Each number is 128 + 32 x the weight over its row's rms, rounded and kept within 0 to 255. Layers, rows and columns count from 0. Numbers have three digits each. The size before them is the row's rms in percent of the matrix's.

# up: layer 9 MLP up, 384x96, rms 0.241, rows 283-351, columns 0-95
# down: layer 9 MLP down (transposed), 384x96, rms 0.325, rows 283-351, columns 0-95
up283 104:086126117089082142173101148073130124117143093129162082114108096138138137120120201139115145090134112155148079125139178113140223151158139090178163136080139066132126144129082106120127206156190130146112146158163137134132156198102173153126167157161157099151137162160137136101116101082135195163
down283 099:084113143096116134156047081141162178105170121113097169143158117125161143138144153143100154139051114147148094150147110138089140135132151168168154090114112172104174206088171091150111122122125138119166100091150194122109051118130139129133148129072103119160111170150163097094150094191112184168
up284 109:131144117115058112119133111149111122127092116109219165091109151065165141116192143147151070154080108117118122133200132082099133115111124121110100151151095143075131121152142059136163168135109130128160173138186131134095055134157049122123186101199106161143132120130158154112163145154124109142
down284 105:086112146102061164136121132113083187131147098132200066086144147128163147106093168184208134135148129109105156133116075163139186166145150139125112164116107092141137130101151078146099166135110071117164178132138132157124185109116162149170176105118126143176199084157157095109119107157129167145
up285 118:142137126121189124094093144136175154077207123124124098101121148108109060072094122128160144137139075188161150117170148108157154129129108067134093157095165114082139068136096120093176120129112152120116138110073112094134111073116109110141104073135157113192079141150105133078058188137115160137
down285 099:103144118179081162106141165130176155090109154110122108149191107176134140118128111158151142159144108128141100166113129115123140144121112121144190052139114097138180133106159123137096174075173163162191191100167150085173050119132186119094071115132124157054144094103159129126136103075131135156
up286 096:169122167102120089127188162124182156144148112149165078162111128130120097125103163181108110092150148127068083154160056093152138094140135122100162115148078171115107123126124142159186110128106177186137174142128145093133126158137116091109181162183071076110093110087162146112128095120115220133
down286 101:124119137138124079124103190177165114153144107103124103114082085137167089153192127134137156092140180069114131127165144059102126158112114153097164184126171156158135147112120069176102087112144153097162099101113118059080158089159124129123103130100112105149147181135214164106162135102152185153
up287 096:064106131115088144142112169096124153174112144133149145100143124125143089146105067120114179154149090129128090137078154149126143145167166180078144105143150153122099104190146166163157109133117109126070151156170146113148120117151148094058131154178188157129109177105193201121091079080119173177
down287 102:148113137109140161147154086147161097085095102127134119089147173136136126070143059185097121165162114065161168116068098168121138137115131147156156122123110171133155149101123133132066105123085133075117121107147103134097152087170063132115067127091100147126184072147031122145158173135087106115
up288 103:101082118138129144146091108155150095167138140092158124076111129073125190146118091154100091160120110149057083106096094097165100122136146096170114118115078096154118191147058089138137206114129094101096096132112148135116198089175121140117098172133153147108144172136206174129116139122162094164
down288 100:131158099148151154176120109143163150156122149061126079188162082085099096120094108111169133153136137082132117123113087118159145128032148153156101106087089125175163165186162150161082162153082145127144146067146091125092144154073122079167124080131121104149122112074180108141132106160177117142
up289 127:145118102134172142126126148172057124057163098124116156144133144159084113068143229154105145156048091105127172149151161138073154146129182130111102131100159096149119146163129154152153118191150114132129123143145122150091124102134161174131150177129143093122081126104163127086047113158166173117
down289 111:142138148025113153115117097117112152127162123089121161090121122105162106183075159117170148115070152200173140084124154142126076144121104099112118126099118122126102122117116169152143068145105147079084115178045104097097146159124109121108139123152094082199148197103118143124142132124131196107
up290 082:137123148132137075095103144139162083175125130184196090145198132126103140139153151094144100098064109142088091155136125174169107130115130114168129137108089087127165146098075128121127133161109155085129137046121084126087140117177167100184138160198115162128094112145152138164097116207094084124
down290 092:143106148149164159118129133093162140128114133110169131144148137107070152094162089118136126069022175158109119127149078122056120124186109135147084098191138160137105132147145087096102100108161101110165142090118112147162129124132139100073073103099091189088116178144131176070149131160083154094
up291 098:122136131140136154129123110166177122070170199138190118073139133156059103073162100130142168091141084090108125134136139101137140097178163177159123164154123110133148126082107158202127109120133137140119146108142101116131137146151159076123206164088121202105078176117138154153068111154084099103
down291 104:159127120105138183109145111132125212169158099133107082166054118142096190104085128129095171134111169126098073089122143101119145151082113168120110107125156163104151103126067167110097150158195160141118102131179143054084141136181163140148186103113134096156161139089091118089170144105128147139
up292 096:050132109112096131109146136108211140072164120149133167161140075139076072175115136169113099126143176168101136151185127121147195166111100123059221081149126082088128116077120119158142096150141110141122127150134157119126104120098115111133155158105154164158170169162164179152105127139125136107
down292 103:052110090109131164117166142109144090155163100167173120059115103153089139096096119127174126122152136180147129129148111075078089146098098166116119191149186122123119104128120117043102117136122112138135153161155096133164177202137128153130163132063152132152145137156146182208162136139082125110
up293 093:084139080208114152084141144095123015112070128103120118105142157128103125127139116132124086101098107155085108053092154102152134142142156121143131151126140113091123146068103107171115122103098112101145139159148114133066071107107142130078137125135227176159117107117145125169145133123189108169
down293 093:139139163122152131117096134038194080108178109119163115128158170174152091096123165126084151111088116167165126106134177186107159095094136120150127137082207168147130134119092189086073158129111102112169100102156174064104147128182141114133103084066103124136120183115121136120122131158115124128
up294 090:109129118147098135147123162162144159128095103133118169108153165143058112103182076146164118182097108188096104159147103080154106132129171176115105128132045109128064096167150155142093186148181099107181159109113135158115089110171089140096111191129119099084126097148151080145156068140119153103
down294 099:163150108119140113094181127194138150152160123114087119100092158130151080112156131118195099127110110140125102143107173167158113116125119142139129088165119148047018149112172131131144195074148131124134152140090150166131126097070152097144191105103089098078128111138178149099115164102162119181
up295 090:075103074143156097090113087083099097167101114100120136148098061164083132092136184162149088156131130128123115098090121198089134082124121082126173135080121149098173157133133107138167073124115102111145123145112129070085148130108130157081189169159136126083144119194195150094115113132087175136
down295 095:156132165076142104094157093102110050095170163145150135025135115147155161119096127099153128139134123112176091149136145151131091107139146164112136125077125112093124089077120208175134084141127134184158166111114193128153097081065150154090156125150109105159097145104128118143175070092144113120
up296 095:143162118084126121143151131131120151121153161092116097089186118161196074064105110117172094093078111105114174139117121117149135091102141144171156136169113129149153092160100165096078122145113080126048213168122060103123134070085152077146130152140141159083114129146157156091096099097142156145
down296 099:143126115125207151084143142068123095158138166121159125133112171090096080165160056132161104101134128106076125128110067066138116112167062120152158085124085143114112160135119136137157165111134126161107152128125114121119149185142095098150141161169132187079142141140114084157153139232126095075
up297 106:116146163116122117159137191153117129089157114077180163135099121104136132187098194132126098114109131194110127128111167146158145085124098102103108165151087105115140115093099111128106150140087127127096162121161146085166118120129153170183135196156134108135171156118143128044072074084033163101
down297 100:143143112153076189115111100116093134190160133135139139108164129137143089134120178115113117106136083108105108156205114201076130133147122082124146116210161140140146130131147186121136055067102062113213098105099155109089117141124150170168115137128129117126131149110068155123127068161109131161
up298 108:170059098127162138140106125121142186130202132083174154131142109150127091164115134121127058110120094093169129123100123135146138155151105033118062120159115131154195138156111089092170160182163099076090119119117116138093122153115133208066158149158131125122182152117134138120104116125086159154
down298 095:098147082108139130091124126141097142158202137122134179171139108137102108111099136124100145114188124146127186210159128095131121083136118176135062212146132130156182171148130183142139156156088146068157150119098202144131167137130183108122093167120105110155127126130161088160111157168075117155
up299 095:148119106148135126169086127071186129121143082089122160188160088159150090142131118139140110122128078152144112142160163112181161097161104144160145096082118111115186156094106117096120108151138111147143163121061103059133134186056149170134209145123102111137138107165130071133161185161099148073
down299 101:119153135081118129142114119113127151114104177160114097149113097109197032153144110109073086153148111099159138092073074055156151129100150157163146120158171117114102167100110052161130166129128091162139180136196159096097099108103128162115156108143063140151094129114145106164185144095142118121
up300 110:163201102112114132106108160120117096119116138154170222104136115148101142137169146123128115167080097136141079153164141139151147117165151149117139155085172181114136151090150125096109201120138086110092133126160127085117143163168168093127124232096098148097189166092122173145138161084089144093
down300 107:091134101134109115143081155177122092113080166115128132131151100155130146101096143138133200150153087094154117139101160136182120105133159113066192127177138122098181139114102091123139195105186128111117117126141166000132149123105160086081122138164146114118173155112155144082168121138121102141
up301 110:148144131108102165103095131130177130158111113123161151172106088124056095170186100148153212122121114120073112145195144073223145123126118149054150146119128161080127134072125137120150186121131167139092147087110142089110109140130155141129148104162110142153159128182177139154088110125106184106
down301 110:134123114118121183124121082090117118084125081068130106135183101131087152168146103105153227107118134113137078123145143140195097117101157141086169131099146113126139099163162142087124080149166210111125131111085113101091161131157124158139088108142180091208133130170176163168115119155118142079
up302 088:160144120154143108100137075118187147137147127138105146165189133160063118154142167121076095105055121176162140082119163098130081084109097107142172130135170070117141095078139099123101090104127142121152120062160108065108123074104147145119165138157185058112087141113130106144155103099113191126
down302 093:122050120153120106114119096171138129142148082111132129114132181131161114152102166122131096102143158102171210161138103041140149134135156113071135188116075173174096188060137098171065130110051074109157128170140110138097127123148139116146132122112089168129146140153115111171091128157132151137
up303 101:121160174141129084123116129149128132132113159134088121144081110092118187137135036163098157160071185110129141099133077101122159144098145140149071106118176117140141127222083124168129098127155152130132078085142068118140120130143142070111141161067142159140137128122135112128187091134073063177
down303 098:166186157123133094165141118164117118100131158137083094110169156086197151108165074181104087162127140123091051179055088139112141170123111127114131109108049084164141129184094111133085151184176183129148099128117117147145115129151095166133159125056124136175135139133165108120138127125118153148
up304 100:094085076160180161157104144198147116134140165129130097076107107125109125099112218123097165129160148112131099160134128114147085074154094072162114113192138148099204100141127086160135170139077131179135095105121146133129133094076139135113150147111100188115148151144170156171055151120155133161
down304 094:134094167099105115127128139164111129137144115153094196099099189153145147093141120099106111139089089168058163111124117119102193183116104201086094090130110113107053069093158123088173130131111153145103139137132147134140105128145135018134130085136092166130134065141088139171139150113110106151
up305 108:185118096160109164101130090075124123128076001142144113133109086160098138104131129065167064087138138128130105164157102116158105165146151121139146127101122135111132136104138105169122177086114178144087150069139093091119138101070168115159116158125126202101145139196143145133154127161138164122
down305 095:155093166113100136122089143148085144121135161127076178094127083040132104121174156110217106075152156135084154127097150126149115179177110123106162134153189138140103138121153121154090136126192139108134125097181154121105157107203165124194107175092146153133139185138138110122160121177156123116
up306 098:199135076103123113121181149143077068092098107152150125129064141154144109090160114178067121113140113143144141068161121116167131131164163136138178122093087156109117051081108097162096107165133147156128121139130106148153118147141136226159124146174124077118147067110171142105143121091076105129
down306 098:162212076113171113152125132194092067137096108154124155160088091169118124146132123100104099168132116132072112083132182121153173142122193130098160135116134129135111113059101137094114097154161102138129122079156175092159102090145105162123118148162108108230160090179153140121122152134111093155
up307 094:144128112142119128077148165125142181137158163090165084118132090138115104132125150151099113136137164109126118186115159084182119173193150136174134128117126245134087106127122179191174157115193117139147146134150184147132131128051148119112119134172110096107109082074086160125122105116089080121
down307 109:117140105123144109120099160135196122114169120109135106103184105087156095122130128129138140141120139105111130196136085125116067176056112154160153131130067092115073088109107136114172096178188097101126170140097162127185158088112121175201092076151141089141152166149153142144190160093082131117
up308 081:102084090138092091113170152121111161162139117127102125124096143135150230151154098122143215084159184134107129127131137141158183122163135132143151152181080162129178159139105130116110189177158077127091160065072125123130164088188115139114143096089136082126118103142094180112132121136095089118
down308 103:133157081176111093157112121113150066104117097113128127155165200130109059170179074170121182135153100141110118150112127097139151148040147110102137126090094097070108175094142169159122120091125188100156132196178128079170108112132130148169135111094126158137135136087074133125129099106159143092
up309 102:125138107156150102119114165144164122158116194132204155086098149130144073146181105090086136112154190125124162167155132167107171138106155143157152098096164133108148101142078089134145154157106107099144153165181178093052093168128139158146120114088108104153199142135117119126127034153144086111
down309 093:206094114139128151124148100158166129165120121076147156131129101116118116194169152158092159138083129114148124156172072100111131167128166148139129146155173063146095177144127162136144114153120080120119117144097090130092079146127208196119157143095136121070199189168097094138070140132123101098
up310 109:104116166140138097121097122156106186118139119202085165168125121109151163149100148161165142138136119110155107125133122047105126050153123131160118202128187121089160155121110099165113130105182111131152132126108157104113113069127095166155116162065125108151165184165134192163101216097115134123
down310 105:086072103101174111129115134154140120141124112074161114069144129113109147168175124049148125123111119166158161100065120120101145108075118157188151137134159135140056060159137143101101055117091119099098150102122158155131138118080136123134198126197105111132116093115115089102164098089160096179
up311 085:088177130087092108110145154146160168062098027114113131130097131171131131118079159141101157148068145104132142061159116044107161142176096114133108157141113126166130162139097080138112104156089137107117122140142185120118093143107099092171116134167122164150137048132138126090082147073167136132
down311 089:114187147010124123046126123121105148142126139144121125205132209145102120137164048110196101116096089126118078121121104136108089134096084139124116122129094104171150152127158126096115144218145157106153123167137149096124099161129094096130089106161137152097147139122139118122156157107156150136
up312 092:120153174146128125120092150120206100125175077150120160167120128136089103141125119105074150073111114208147128110147114131114111103135170103140149191074123087097143135186095081072136140134165126134116067152096177132144104152132107179124104089162167107130174121138134184144144173213176141137
down312 095:098091109085143086109153109114144118175114120143147130128130102114033131139170149060136149169153121134128102147147143099111119128156164108200202112112071162116158130162064125138108126108149139093136136126077059085120167145125171132092089174155170145157167128136093167216167098116161131140
up313 101:192115139126143141133157190151117143134167186080100131139159143158136079135177134112114111149160167163101209157158129138155125156144114175093161106124126091151128078121110151165113131124104117119052083095168075174114173156076159129098172119124207128092103129110105161121126097156191107179
down313 092:140179166127114111082126149059142130163124146162155126123108153101099162128117142095138118195153155100100151130112140141110144130100186184053064159192122150098167085123060131133049149074124141139129151124146085139189176178174157167108131145148181131148126073117149142129120123142096089133
up314 114:149075086080132205155155155127122138094166104161161170096104067060094124156175155131098125129132151171111154135096127151167167173155095076095145144122179074076094129135078120121183172139134121161112145148186099166133112146146090154093174151116174140100162111123096124123147122166188134104
down314 110:081127095098141164107066097138092113166182104185140098169123154163130076170107137113110130101094133118199085121138118110065112098099134135128104192155066091132090130100132151117123119105120140054062138150139136117089146191166164129178138138155092134165092078118160080180122145145151102100
up315 107:124144142105157083118183143145078122123109120115146153132171091115140100187110149097111147169082148104125166122122078176118152136118103111160096170130104140142142078178113133121141182095155077086126149126117120031185127145138139055152149153142120135065083113144184131126173184135137189061
down315 103:098073134122180091131146143112102131100108131128085122036135129128198120123128121106152111144158052114110159093152124167093106144120095077125068123111093169126129051172159109112125180153141129131151169202122111121098084136108106102168071154128115155154117141185159160103142150139050144103
up316 089:085105119122090137115159165156161059173197103116119132141115104128047148163135147101090162123125061130106152122120110121105117116151144123128145149125092114106081176145151130149124156161103153121156139066122154169182106124200169108147134154095143137122224165118131065125073145195139142078
down316 090:155161105090122176166151108102114171113089094129181146109135079107161172164105130089114123107101110120167121171149122128147103177101086139154100154079132148156116096124146142087119198134102123132113094141071165150139092201061114116115115070107163098138095194094123182118172094145096107204
up317 097:161164148146143110090061095121105150151155109117176112050090167069168089080138111082139164133100076138137105104169139154141095147176146120149104176074107124071095133101119096121149113186078146132137127115093070086123151165084110152183111113129123133116118128192172135149157172172101145093
down317 105:077188196114147132191179175108127080117173103180129168122117140171074168093100178094102130154136110133147121116134126167116158083128110093164075139180160106135153140137084094118133141114142140139174076104121171165140170104080125164159177137152165161131148187168148125086111166150091133085
up318 099:179135157170093076120168092107147110089194103107116122151133132195131135058137098172107140158129137151116129173166109114087173141082132113166141124129093140113076130160133128123117119139153107163202158118120155171090145152077089103139074156184119152074128076145074100073082136137166079110
down318 090:149116111036138130133180078163124140159137122163169143117144196097151147176094106140142141054170126102092079071151110105124140129154110099147125139143154098130108067106149126119126143136114190118157114182087162173184110131178139072120114179060145135158094137158135180164124122115132121185
up319 099:108143106142122139105105139116137178177110139184141113084119116129143114122180166123118180177153117163091140207094146077114089154135139163080119120171130158128148125206121134142098124145120083090162122122204110131161083126127118070128045153120124174135163159148151154153085212100128179110
down319 090:153135095058112113146126095180133079058053077085054136160148122125157106161139112118118129109121091123197142150166206140114167102146134129187188146126153107157109076099121140119154122117089148137137147114078110213112155128121121143138154115138112096118084091074108082128134106132109091134
up320 114:030125114155095103074082056127169134151093134125120150127193127063101160192114126190103125090087080128154149108144122119123098102109123128121172164171143116125199099163120083161134148101115112124126122091173111097177145139140139157115130138144139044141112135123086093162123094135157073130
down320 096:050067122200123149107098093168194129111176147116128143082076078108127110085136129141043162124176088118117136168117141152125159100093048147130100170141073109208153106118116106134145142133098152071141141140141173114129164110117122110114142151104138109135113088114139084113110161135162078126
up321 095:118137179150097105160166104105181152108063110057196172084158137141164122195151130159164082115093133072101121144145142117141153072166091121157105147128133163130147181130135157127143085124176091117102149104148106079108095132115060136130117140162119089119142192080067133134089129137082122169
down321 095:136084157195100115159142155029099100087089123094148172170136144152145099143138121115121114130159093143158126154128095162050118154105115115107130114119191159098053117138086132147117172121109098139138130148128122038128093096129104156123137137144068083200134124096130124188100134109086087154
up322 113:102108154135094103075126100170127148132122152140175144161138129131167103207093121104120131141108059156160145127132125135167171163052205104085102133179072086172112155093081141141121133145157204106115118148135106078127121040107148082094169160119127119130138106105135190120132126114098151148
down322 105:151117128037134132163089127197083134129113129178142151099169171119171099183174121137080148078156150170159144128115126192124125118158162130155105131053133130133086132099117141087155119189112123127038085151157110124135121107121135113144173112095119171136110168102107097164137186115061135146
up323 093:138106164142093156151083138152171110113125144169173117158144129065074153109166111121140121128141093170166084138180129080068138097126164104152088106109111125097130163088147122118096178174169117136078144177113088160170087052137168174148119128156152100094085157180150175122117117188146076146
down323 095:100171125169095116077137149192150152139096122098107143064129158168112140163221146157161138127128053151080106140103074128151153134171095179139106131142144152103108165093164196147107130176156095121109123107064119156170140111142149154151091094147173129127153149062152077135168131136108167141
up324 091:138163124134090113061165105095113079169139155159101085139146120137137078095113118161109171118136173125151163165099122146119174107157141127100137138195035149179141134179068065094176110075129117133098140124095067121117135101134123105067113178148147126135107171114143090152072147133168081137
down324 094:175150164148123073131105162150126126153097133107092153157176117128000146180125130143100149139099153149129122133133117125129184119125132131148085123127173084164143123134103054155178122128138129153140159157069121079131150126157163118181125139153084170116107136139114112054075096125174167167
up325 092:085124097153155113150142127138105117109131091093072109096114104130129095109150089109162184109127141145110155114202136172159152122140121092162067100103192110129055099109094173095160200134071153071130153147143126142099112173091128134135131113109203138147134081110114145095081141183131071073
down325 096:132183150123100103192148135118104121139136145124164140133095159143131136158145119105141106064104124127150179132166128147120104120058109117106134178138085076093162112125177101126145128160209133128170214137097110185189123133132054119211142150131125154149120195181155129100105102163153132151
up326 118:143177123179094178129086143077191107116143145147148130093134063098087099124132083111105169146109094121124155116169131135093176111131122166143091149161085136125140163104079100119107136152082163148132161080051143148133178121092120118170154097156116122170120130191162136100094198199094081120
down326 108:121196126148143103110124184119112163111124161122122146102203130088125161095197126137175078126067118133104099115178133136120116145172193116153085151119109106110107073145129115152136090154091099082146126120095093137170191073143052163138106142132142161159137157150201145140119092073112125081
up327 088:089151099132135138103041125119069129101123106087091117158099109145073169127136110190143127155097129114153090106149172135121172155099128122144058094120121109137149069171106130135181070138144087077100140112108149107122134114137090077095121123165147168092147171140068129105133093161051064086
down327 088:099110149131110146089115135129153214130131145153121114111102152129121138131125051164160166149138152125092136153072174145121144082117149120116165091108094161118154196118151134127163021135146077085164101160164175114131140183191067122118155115067117181153123119095141086114105113113083103133
up328 098:153138151158119110120139117132172140182104170137126098155143148121172110063113138150116119165134094177096151152115118104096128147150144117076124120139114150148152099087165137185166181226126113155199040148155124079110118123039110143163124094120141102117140056122078102111152116145117133075
down328 095:134117143130137156174082151090151105134103178097180112122133108142080074091064123093122140098149125103127110132087074101127094154143191117130138122069162179128142191112084065115091134121127172135115114154153144153183118169135160092146050127124107083151085078096122076193142144134091126167
up329 090:199095088186134171057150119121117106164114115161120155106162097119144101144163127120170103074060171097105161111108153116102137163142121128124145178144147101113130176105093084198156182141149122144099100146164178200121106131077152105097137167133126119108153177133130137114124104213112121181
down329 101:098139085155145108097179139133107141137105153102071152132159124179114107113126128128174127117170174105119137171158104176117191158155129116142149055163148120157138137145160185124156110089176129103173037119155122092135115059097161056103125095120120103107123123149146169111162180094103073069
up330 094:066129156098122121152181201100112092199126150127147143146150194086127098138133150080097094161100129134135087160109126111111125091126138077138167137163137035078135121102096170182144152149088091170108107110078145117100170098119160130135123137114107085146171126187132149147114051174115117123
down330 098:179101176098147124109135127118090098160133082179123159160181175070186111110078198124133119173128100154079186128123147125121084160113098169150095099113145096098156191150129151133133150188114114123058155170155180085101152136047126095123113127125146105139122109169156141092118165134166139138
up331 111:153104164146090136098093127126153139134145179185091105138135147140196126130122162131126091135170084213046113061127094072099154126155125134128136159082149115160081082110119102089095128096144145178126128133115128155114133118138199129102110129132110115159111149172061185164080137145141136204
down331 087:147131108162093108152128112142144114103089114142143180120139114155042127091139095092167115119137128112221145140061150120167118138135128127157120137156140125151150150154177149149151188099095095130147081147138121255129114105138112125110170100139149151099155074084147124070156116140069155080
up332 100:195099082091120084104142107107193156085135090112099146058149071137083168151137153132118120165123147098183136093092054143146092102163140142132124107114096105104149121138113124099174065107104135141123087162097163071158128156110115108133158125158104096095127195175086127131126141095059089163
down332 107:195145140142107138131100215118199136123172080153088145094130137059139080139100147120081129150057156133099145175108145170118094168102161203110088174137099098137059154116134143113122104145161131162171079156146136083117095139159115131148100138115110115103104183144122090101101150128106099092
up333 097:089098079127132188129128133115131160148099126126127133135150142100129080106213140165109116107121139125088172089161138155128081210182098119154112107083105098099140125087146107145096164110100073112090150154131118184130077118145123063061094141092118114152225132100142168116108086131159131171
down333 088:166160112104182102178108162124114161156154114097119133150131119120118254172078114131091137169138115151122140114115212098102079096149130090121103146103135112141180155111095148101109152124184169135147086183113150197159169111074110105132129066169149104117114145154124128124097124140156107081
up334 092:147145108164119105104105174162150126119100116083131109073072081106179113122134089132129134145111092139134153171148082139130136076116189178113164118174121103150125162108147125198151141154060151172109113099149138134133084161165118055166077178070158100122140176145175158138051168119107126126
down334 095:178135069142118102122100177150133090049147077102070155107087132110171089054131164122096079105134133170127135178108120081106152147137113189118181130091145134122113106124125157136132081109141148132133166104114118201121118148129111079100194214131156106120158149134157081094154173135125147141
up335 099:127097119136136118069092080138132158162129124140072153181151077117175090131093148119065101126141140105037151112149135161173122052192121110163171094144151176089159120131111126126174166140096127067114119171100143195127172102097129123088123152187133070101123139119101122166112117170126129129
down335 094:182176088143116116143138149119157176101167125089160092066109151098127114165137081137160208166096161111124121090125149140180129129072126169148155084067124164166141096075107130093105167151165116104118165131083129108189102102114148103123128132073119086174130170115085078121157113158097073158
up336 084:102161106151145143065069081038160162144129158147188161136115105091125180074140127119180114156107119143083160072168105137104148143160138153146141145148094155110103109124098104148125099152131131134104100108165164079148142095096130093120142157176126134176129142102133023136106179122075144079
down336 100:111116134064117144123150090123149158162114104133150131180134106107137222116111153116130134153125145112077106136126151105033147165116136153129102151141198158169127108105128103122117088186130088117104120143230063111097117133127160138100107147180112182129126133087156116129106195169120152064
up337 084:133097127179101117110084167162067153134132169142037129125154105146171168094121121122121116145158123151173128074085134105065069090176171067117158132137100092089140144140159155115094182148194113126139159141130152096110142119146119147100149138143110125157122113075111185127219092171154110118
down337 100:109127142111153136139134067151140154164116100136147095211084125100097078169161119147137112165149137145151157073122136167137075151032106132142172126081114089123106101166147103190121155120150087108151156155197190178121125167141086136124110102146167124139139167133085164137113112141113185190
up338 104:086123214121160162123121153152086158140086168151055147077097119167094161061076076116171153093106158183097113199151153113130114110167125107165151124147137149145125126104147114164114096102142124152131156186097115124157107101154111181110133174138181129101131076168115178097071115123132110107
down338 108:070147097173103127158085092078067116140084145103149148158168132158106171126098114109178137144131142138123141181130090128119130127105203104132085158104144116113116134158084109116107160071101144147153193078108139092104131104136119081136127105185121145148175120130151173149210106052094106194
up339 102:119119136179118114095134086161107068143127077126106144095144076134140136139186112138136029204100142162122141106153135125174063137123167086097098128089121155111110113156121069110111095164157102094203125129144152156158123109120154125147092131160071182071141148147165136076092131173109164141
down339 101:098144102092112107076161102085106108158104149143168096176134116126089076157095128102152138149124193068084135086069150083165103119180121078106104136178128130145113077128114089086106069151132082152114168151148131173100140120156162124126165134073132148152103048108129122172151181156110076122
up340 093:161101161135152130171072130193096135148176152122119175137140164098151150115172104150152107137104128127198130123126081152086132114136120078126185154117126134050199157099154099125165179158073067137154140122153135110087114152108164124128096159109134133060106154129106113073092055141162146086
down340 098:045117160151134116114116098108112100115173117153126087159125112110097128164180110162150161057081073101159111160113147105165105114106095100112119172116188150093233156093125132173148095133139120155105121093166139119176156129126129177146159127170160108103089167138179089140103190088107121106
up341 105:125133111135098126165099176195136171119131124149096171089155195193106110133103107169120110132115111153057132119221143118079137152127105146149156178170121116117105140098177135163124131181123164140135081098185084125138136069136168116098178153115121138149150126103099051108100126125096091070
down341 100:150171112132087173137114123166086136102141088150142132094117102116168053084089073145115110180131103082146079069112124145103131057125102139139137154066156160155090102187160131144184104126098121148150121116138132094176097151196187122121074100186161117158153132107139095116144156094080152113
up342 096:124073070112133098072157167145108139165155130162106138138104090185115159155173067079142101151109098132158105056134181153119141126127129081131121066184114137145150117089091117171116162143126068168159083167154126105073141077171117080115143141098201123122131162154118099085092146162137132141
down342 093:132206121189096120129152091125162105128170104127116166125116103118159140149092116040169134108105150140126146137135146116178118145118111133143166171091031122096188168158157129085115163085163124128116093117136130117128120149139110102126063137112129108213100126185098087140128207168141111166
up343 088:142105111124097149143100129096119146152161071088129176082170128162138082110102117191192103137122156101136105200166104167172078071131141133096121138133124152106103077129148176070074080150093162131134153078129142090146095121133093130139101086118151096091101195188152137099167131172149086118
down343 098:139112111149082171119098137143072149193150074136117172074123167141192077145122086123129118150148159123198123106195184134079117122119095137103087200119144144159090126135137118054105148160177155083127144157111106093124098158117129106152177102166109123161129130066111124105111124147100119199
up344 105:144147107158102203080130106107102142112092102167102138091147101083191099179079101149124126071065095144087189139100149161158064123125132108129099107115135150126087128120092104170136133124127088115109098117141087065190130113111110138121129112074133146118104086191072118101161182109159177095
down344 119:127138082125128136170131086126129116093161082117077148186161080116180185118130091160186161134160150149060124122137187109136090181163184183168130077097176145167173121101076153140120166131111142155169143077173132070123159128098096098131121099132128127101087118126126125088148175111161166113
up345 095:184037138132118116117132175067108119103140112138141189147124125162111102098093153153121076096123087182134110119157135111112133131169134129147145123129148091084111140143164089132172139135164076141141180113118161195112107143059125147196176144138157164115173105114185118094150157066190135173
down345 091:103104155112219141162125072174144131192158122140139113105095189093141153137127169148225170126134149158132155165169116134112167139109160122110128078146162117139099139170113120153076171081117130090134124099101104165198149145170069131174146118123095121112073150170104142159139143140073109113
up346 114:089112145114122097104130122089172112127116207122070133106122169151204126133176116150099120168135139176114176135162113119157123184162145077107160123074094125121167126167159106145130153098142106106133065116109058138063137199136148141144153137103069159138103123182167185087148147102129152088
down346 101:128184083108165105149106078109107094097148114095108111158147177146179174114150093155143096155106154089129122103142140158170127139064110107134196122119151122147118151124107144129130148077201178140102135113126097129101111194140095191145162202118142098102083199076136090111165182090107145137
up347 097:136024107110104124136141112166152072125176059158119108130082136122128052175136115114137163119142185109126173112158127127155130105140140146097152144145128121147140108153142132156104162168140131131053145111156111091079139173076101121214097132107122113079164117111072096142134178141111203121
down347 096:186189141126065166159107140110039141063178150140150110108141124113172141109131112117137152116121030127136198106135111129090083163094150099091125170145135158135092168111099140150136118149188130104108128120078154173170142135133142141127188095132142110210107137084128162145126155163135112114
up348 104:140116061061121124140178172150134130099170113130142091139149090142151139133188039138122191138130112144117151123150100127169152165125170116124155180110158150125126090108129123081100218136095147197138123175136172068161151116127163100134095174138143052136143131148134172121092172144149108103
down348 107:127159129150057103135105162144138080080152142168175152105135121074081142098125096076102197072175126133074138208173101169123137144130115131174175131137145144124133142155165174126106149100124073206176149172171133130087119151144137120094127114116111120156156145176173176094111143160107141105
up349 094:191105161160111163101090098129147146108113089153099124115146145107147108142212098174128089183129077160099163137162128104119135134121111124097142074122166103135081096109127117116147157106144129221104113102171081106181122126103171117129060104133110105173130125131132093022146080120115108083
down349 090:094131089087056123083134153118142110105112147102063108125147119152161101139199049105205120123106158114093182212128092137104104137144090132035145109134157119162132100108142137098147127117111107131116150068127098142144130137145126087093107100093095124126104136104083065146133121064170124139
up350 096:088112135176116192127161157130123126115137165084109120099152091120096088104190126085184129127104146096151111168170162061089097175178162092135176118080107169107154128093090081144119156121150099128144125187064107177162116173111099133088097150183173141139129157137143147147126189165133109166
down350 098:059081144156096099132124115173087141138139145128107089104117120157100101118165096121133171096102153088122104124115116076149094151153145123083126108130131135100179095099163133190094069101112125092146101141057164229098143163139141157112088154081090102166161124087098113098052137122135176166
up351 104:192101104152130146154106158149099092137129150154125107184141122091129074108113117154114115082165109102165144141134181090177197108097146167172091186114108146109112092162145104120155170124117174161168181132149145104128162100126119126099187116132189086070139045102155114074107169139150111078
down351 106:127125120166139115124145144165129091147146117150095120158135065146100134162162139152152102117123099101140146178083087146055170124074138125155124121105146073131159176164128152147140172142138084174191132146187140164144115058107052139106058054181128160063140104088114129091107129121114129103